{
  "n_layer": 9,
  "d_model": 640,
  "n_head": 5,
  "n_kv_head": 5,
  "head_dim": 128,
  "d_mlp": 1728,
  "vocab_size": 32768,
  "activation": "swiglu",
  "norm": "rmsnorm",
  "norm_place": "pre",
  "norm_eps": 1e-05,
  "positions": "rope",
  "rope_base": 1000000.0,
  "rope_fraction": 1.0,
  "qk_norm": true,
  "attn_scale": 0.102,
  "bias": "none",
  "tie_embeddings": false,
  "parallel_block": false,
  "init": "trunc",
  "init_std_qkv": 0.0227,
  "init_std_o": 0.0227,
  "init_std_up": 0.0227,
  "init_std_down": 0.0,
  "optimizer": "soap_variant",
  "lr": 0.00544,
  "beta1": 0.95,
  "beta2": 0.98,
  "weight_decay": 0.064,
  "lr_head": 0.00534,
  "grad_clip": 1.0,
  "warmup_steps": 49,
  "schedule": "wsd",
  "decay_fraction": 0.721,
  "decay_shape": "sqrt",
  "final_lr_fraction": 0.05,
  "batch_tokens": 131072,
  "seq_len": 512,
  "doc_mask": false,
  "z_loss": 1e-05,
  "train_tokens": 524600000,
  "steps": 4003,
  "dataset": "wikipedia_en"
}
Each number is 200 + 20 x the weight over its row's rms, rounded and kept within 0 to 999. Layers, rows and columns count from 0. The size before them is the row's rms in percent of the matrix's.

# o: layer 2 attention output (transposed), 640x640, rms 0.14, rows 264-273, columns 0-159
# v: layer 2 attention value, 640x640, rms 0.145, rows 265-274, columns 0-159
o264,096,223,196,156,205,208,239,192,215,232,182,205,181,189,186,198,229,249,226,191,198,189,176,225,195,183,177,214,196,216,170,185,214,220,192,221,197,217,194,194,155,228,183,183,187,196,232,193,228,205,205,204,249,215,174,186,211,192,204,207,194,204,210,207,213,203,186,215,194,211,199,175,193,221,211,199,196,211,185,206,202,181,214,203,209,219,236,239,198,216,197,200,209,217,223,210,204,208,202,223,219,172,228,188,211,210,180,179,200,167,212,219,218,196,196,173,183,185,176,193,232,198,199,170,208,217,212,211,236,229,153,219,206,167,192,194,222,184,230,182,201,231,165,203,223,223,230,214,230,198,207,226,209,221,207,213,214,189,172,176,207
v265,103,214,219,181,234,187,204,185,209,206,218,192,206,199,211,211,232,209,217,209,190,230,181,191,189,195,173,197,198,203,187,208,186,210,225,196,198,211,167,231,169,209,230,218,202,195,210,211,199,192,181,185,168,194,230,219,205,212,174,182,186,180,209,221,179,175,225,180,226,219,226,240,193,218,205,216,212,199,205,217,221,193,228,198,208,197,217,219,244,195,191,191,219,186,196,223,167,222,176,192,223,238,216,221,231,229,173,203,163,201,202,183,186,242,207,204,203,212,223,191,196,209,183,153,187,167,179,171,208,224,166,197,178,205,186,188,185,208,186,223,183,207,188,178,202,242,205,219,222,181,178,245,192,220,177,176,192,219,189,162,190
o265,096,172,186,176,177,211,207,202,187,203,152,214,189,204,215,197,210,174,200,183,193,180,204,204,182,225,187,187,236,173,203,211,199,158,193,180,204,186,238,223,194,189,162,200,263,200,203,172,182,224,202,182,170,188,219,172,262,172,214,222,178,202,225,244,204,182,195,187,196,216,188,163,201,229,165,219,216,200,184,214,189,196,208,193,190,195,170,213,189,193,218,192,174,193,216,210,194,153,201,183,200,185,179,200,220,213,230,223,204,200,203,205,243,166,180,222,196,157,160,226,201,237,216,177,192,213,215,202,203,203,173,213,187,219,162,178,181,182,221,217,191,209,221,186,216,240,227,216,243,214,168,198,222,170,192,226,218,219,173,198,232
v266,108,194,181,225,223,201,194,225,202,194,202,171,195,149,196,185,198,221,178,193,227,236,231,212,230,201,214,183,210,185,195,207,221,214,222,214,205,185,211,178,226,220,212,159,214,187,215,172,203,215,173,208,210,179,188,208,206,191,223,200,215,212,207,183,214,222,193,210,192,208,241,197,213,175,208,201,216,196,160,188,232,178,171,207,209,194,195,209,173,202,221,208,176,211,202,229,215,187,203,228,174,190,197,194,166,196,191,190,195,184,206,235,197,206,205,180,226,205,203,198,200,174,180,198,217,212,195,189,236,171,185,208,204,204,213,210,230,189,164,189,217,198,202,216,206,190,200,218,246,219,196,232,221,189,209,190,192,180,230,204,223
o266,099,212,169,230,180,166,229,181,207,205,221,179,225,191,210,188,219,184,206,203,207,244,205,202,166,177,186,228,198,196,196,202,205,241,200,222,232,207,217,229,154,160,195,201,179,227,214,185,173,195,223,187,192,200,198,209,181,213,191,193,211,202,185,194,196,220,215,225,175,230,219,219,202,186,185,173,135,191,223,217,183,184,193,198,193,183,212,194,163,176,174,169,184,204,235,183,222,218,213,197,204,200,185,207,202,189,197,190,168,194,176,169,203,200,181,204,213,222,157,211,214,222,185,150,185,173,189,202,205,209,197,214,211,220,189,230,206,191,205,211,165,183,172,183,180,217,243,217,166,233,202,202,203,175,198,206,215,227,221,210,188
v267,106,167,228,241,172,185,211,202,188,181,213,187,243,199,207,200,181,186,195,220,199,181,195,213,148,182,227,215,187,186,211,136,186,191,217,222,201,190,201,226,183,215,184,171,216,202,200,160,185,226,190,172,201,174,208,186,145,207,195,185,176,179,195,225,190,176,224,202,210,197,176,191,190,205,219,181,228,186,192,189,191,188,191,215,166,187,203,204,204,194,215,179,186,189,209,202,207,197,207,217,220,188,217,211,157,199,257,213,194,182,197,191,188,222,250,220,205,221,180,185,191,208,150,157,190,188,192,187,205,212,209,191,155,186,211,197,196,208,186,210,252,186,225,183,223,215,224,210,186,177,185,167,235,186,207,227,224,168,184,202,178
o267,097,201,242,168,210,206,205,177,204,206,223,247,201,230,190,184,194,222,185,185,213,176,186,205,234,206,154,227,191,234,191,197,206,169,183,190,205,202,205,182,184,210,227,208,198,213,207,209,184,186,229,173,197,217,188,198,189,199,203,213,215,219,227,189,224,207,188,177,168,173,205,190,232,207,204,173,168,156,173,207,186,215,221,210,217,235,208,189,228,193,215,195,186,209,209,188,202,190,206,200,201,160,213,190,191,187,217,236,198,216,198,197,169,210,175,206,217,183,220,232,207,213,197,212,232,196,205,232,169,193,177,222,219,191,191,198,185,204,217,176,174,219,194,208,188,206,161,193,207,222,207,167,171,231,174,219,205,189,185,187,194
v268,098,169,164,196,196,221,203,166,181,206,190,210,174,182,210,216,208,214,209,222,254,155,187,219,243,223,191,232,199,221,242,195,194,194,208,213,211,182,233,172,242,176,205,213,201,202,212,198,192,177,225,210,176,198,181,213,226,181,207,166,189,158,165,180,190,197,178,158,211,188,181,193,178,176,186,212,204,217,228,224,190,196,213,200,198,212,171,192,180,188,176,179,194,218,213,200,213,196,172,192,180,201,245,205,213,181,228,160,202,224,204,184,202,157,181,200,173,195,180,219,186,157,216,202,196,198,201,209,236,197,228,180,208,262,210,167,180,243,191,195,179,220,225,169,198,174,186,192,210,204,209,209,200,196,193,181,230,201,210,188,200
o268,096,204,216,186,182,176,185,262,186,232,198,182,208,201,155,201,197,189,190,186,201,168,193,218,211,188,167,186,205,185,234,200,211,188,191,211,202,197,190,195,185,198,185,242,219,188,200,193,202,193,213,227,212,193,254,189,210,231,221,238,213,242,156,205,203,185,222,221,198,182,225,212,216,211,179,225,217,234,199,230,202,201,206,179,212,202,171,237,235,215,184,211,227,170,198,194,206,201,208,219,191,168,244,212,197,192,181,189,159,189,219,201,193,182,216,216,214,180,201,192,167,208,215,201,216,197,179,218,189,216,193,175,212,203,208,178,209,185,210,184,208,193,208,203,200,221,244,201,216,173,234,224,225,199,206,189,175,162,204,239,168
v269,112,194,177,180,189,181,222,211,225,196,211,195,178,205,229,201,194,219,242,193,228,194,202,195,202,204,188,146,184,207,164,199,214,201,210,209,179,233,201,210,198,201,182,184,241,220,228,211,183,193,203,181,181,178,213,196,202,203,193,194,218,157,208,170,182,225,193,196,208,178,232,200,173,190,203,160,204,213,152,186,254,198,171,182,207,193,259,214,183,271,217,191,248,169,187,205,202,179,164,221,230,169,206,197,191,209,227,200,190,176,245,193,232,170,200,216,151,167,172,217,222,184,187,184,197,180,176,189,204,194,200,218,204,199,206,197,162,160,196,196,202,157,223,222,202,170,218,214,198,219,187,151,232,203,235,170,177,219,232,238,184
o269,103,196,177,194,176,227,200,179,175,224,236,204,204,217,197,167,230,178,191,190,212,174,170,198,185,175,234,206,180,181,214,158,185,184,204,168,246,206,203,214,213,184,165,213,221,212,204,193,169,176,182,185,181,202,200,209,188,232,208,174,201,257,209,154,215,178,219,184,185,177,195,208,200,207,177,170,179,188,208,191,161,227,165,183,155,174,188,220,183,224,195,171,206,174,193,194,213,233,194,228,192,216,217,209,194,176,198,210,201,198,217,231,223,232,195,199,186,216,216,175,204,181,185,210,185,193,181,215,184,164,206,163,198,178,143,228,210,187,192,217,202,202,187,176,221,214,177,197,177,196,233,237,233,188,194,178,206,217,169,202,190
v270,103,179,202,196,171,187,198,220,213,189,213,223,202,183,202,204,233,181,199,209,181,222,175,181,247,228,178,189,214,205,218,192,208,191,221,198,194,218,223,211,214,167,193,214,214,177,184,203,154,194,204,183,167,225,193,193,198,228,188,185,198,162,198,228,193,206,236,215,187,157,188,178,225,188,186,217,201,222,159,189,203,190,212,217,195,183,211,177,200,246,209,175,217,191,204,180,215,156,214,227,209,221,162,212,174,197,197,196,203,197,185,227,188,205,217,210,168,213,198,178,219,213,219,246,215,181,194,194,203,201,168,208,218,185,213,191,218,175,189,240,186,221,187,236,193,230,215,188,244,195,186,214,176,171,200,212,212,211,209,201,173
o270,097,192,215,224,170,189,209,197,179,166,212,193,202,168,212,201,178,187,192,174,181,195,160,202,191,183,176,236,202,182,166,187,176,206,213,175,189,214,208,197,190,238,214,214,170,213,219,206,233,194,197,245,198,202,195,207,163,184,230,224,187,197,213,191,249,205,197,174,189,193,152,225,217,173,216,201,203,170,212,193,202,184,206,185,205,182,178,175,213,212,205,228,193,216,185,262,201,201,214,202,187,235,174,203,225,194,200,211,186,197,184,192,199,211,204,178,205,195,197,220,251,207,173,196,178,192,202,167,184,229,184,211,204,163,224,172,193,196,195,197,177,194,196,178,210,229,203,224,173,183,201,221,223,215,200,216,210,182,167,188,180
v271,097,222,175,220,236,221,209,245,178,204,199,194,183,203,177,226,195,236,185,181,215,218,212,147,185,221,205,198,192,184,214,204,176,188,224,188,213,198,208,189,212,216,200,171,217,237,204,191,207,232,189,173,183,193,195,196,204,187,230,200,200,223,216,199,211,212,177,192,190,188,200,222,219,180,181,231,202,187,220,189,225,200,207,242,177,174,196,205,168,164,192,171,211,201,195,197,222,206,214,219,191,177,230,165,196,222,171,225,195,243,220,197,214,177,214,192,175,165,193,220,191,171,225,204,164,187,187,214,164,223,188,191,195,219,211,191,170,183,195,178,187,212,186,186,177,178,196,191,150,206,209,193,162,226,224,194,203,205,196,204,207
o271,094,228,182,225,163,178,193,197,256,208,200,168,186,187,192,198,250,208,197,255,168,152,184,207,242,211,200,208,215,202,198,210,212,189,183,168,171,207,190,200,200,198,179,223,202,170,205,220,171,191,206,169,158,189,190,171,159,204,235,215,205,197,204,167,202,209,225,209,194,241,181,166,211,173,229,210,185,177,185,217,177,222,223,230,202,210,194,202,198,209,190,182,187,189,168,200,195,216,172,190,203,207,235,240,221,221,212,175,217,203,202,230,183,199,210,205,211,164,179,237,168,200,203,179,217,204,204,204,183,239,203,203,235,201,187,201,204,206,177,227,247,214,238,194,180,215,232,185,216,245,238,221,206,179,209,145,190,199,254,192,208
v272,097,203,230,179,141,199,205,203,221,185,199,222,225,182,182,163,216,183,197,161,212,173,188,190,193,196,223,189,193,192,172,209,196,191,193,215,206,189,191,206,211,190,219,163,196,208,208,168,157,195,187,194,205,244,199,187,188,191,220,163,229,228,197,184,214,219,179,194,195,215,222,204,199,217,172,183,231,244,206,207,200,178,224,190,201,204,239,190,185,176,198,172,203,178,208,222,216,192,204,199,211,159,217,190,192,217,198,196,202,167,192,232,183,230,160,175,188,233,170,227,192,193,201,232,195,191,193,214,228,185,181,189,178,169,243,207,196,181,214,241,230,191,199,210,199,174,216,193,232,216,174,224,211,175,191,207,182,217,193,216,168
o272,094,212,159,212,214,201,173,196,228,178,194,207,193,231,205,180,169,192,202,203,225,234,170,190,214,200,197,172,186,177,212,180,216,201,219,193,191,235,179,209,192,206,215,179,165,211,155,180,190,237,223,155,195,205,199,224,189,200,244,197,214,238,208,203,174,229,211,207,204,202,189,209,168,206,195,180,227,217,224,230,205,189,221,212,224,198,192,173,173,237,197,203,191,240,184,219,178,198,207,217,186,197,199,222,198,208,223,193,218,188,179,227,237,207,225,192,178,211,222,190,189,195,226,194,186,216,219,204,161,205,193,223,178,224,174,193,181,200,175,222,207,220,166,196,211,218,207,186,230,198,200,225,231,221,195,194,199,220,228,193,203
v273,101,192,197,173,223,180,186,169,200,213,184,208,190,162,203,259,203,180,206,207,186,211,189,203,172,170,241,224,210,185,215,185,177,191,163,181,199,224,185,165,205,175,231,207,238,201,219,194,206,180,188,167,197,219,175,210,210,152,181,178,194,177,196,227,197,196,183,200,193,183,188,202,221,191,186,222,225,232,220,181,195,203,199,190,179,200,195,225,206,182,211,186,195,175,202,184,179,226,230,216,175,184,201,214,242,212,141,199,173,225,192,147,213,216,192,223,167,214,229,207,193,204,208,218,216,176,220,223,210,198,177,230,208,190,192,181,203,200,221,191,176,217,202,208,195,195,166,198,189,232,187,171,189,196,228,195,183,196,219,196,212
o273,093,192,205,201,212,219,195,202,186,211,234,190,198,213,179,221,234,190,219,227,235,224,184,200,207,207,239,187,228,180,192,201,208,195,205,193,170,200,203,186,241,229,198,207,186,188,205,218,188,220,198,209,226,188,230,182,218,187,249,189,236,201,208,162,221,165,193,186,178,212,184,197,186,171,209,230,183,209,217,141,232,231,200,223,208,201,226,198,213,201,174,211,190,241,176,217,193,205,205,216,222,206,197,204,202,194,225,210,203,221,204,187,237,164,190,210,153,196,214,219,236,223,234,200,213,200,207,200,170,195,237,245,186,241,210,207,142,199,214,185,198,217,179,199,181,228,192,176,187,194,190,217,198,253,208,197,199,169,207,205,250
v274,106,202,211,219,237,225,203,204,208,237,223,196,236,205,188,193,205,223,226,204,175,205,184,176,217,186,173,150,162,214,236,233,225,212,197,188,219,200,183,210,210,174,225,207,182,230,227,226,204,195,208,173,200,242,231,216,212,207,170,170,201,167,189,253,180,162,200,187,179,171,197,213,182,195,192,228,211,177,213,185,190,196,211,177,216,183,202,207,195,197,175,189,218,197,236,171,190,192,228,204,188,202,199,215,234,203,167,202,174,187,200,223,200,177,199,221,226,196,227,184,209,190,173,182,178,225,213,206,219,191,191,194,181,223,207,215,209,158,198,207,211,199,226,216,230,217,180,239,194,183,178,201,238,209,207,214,221,173,203,209,197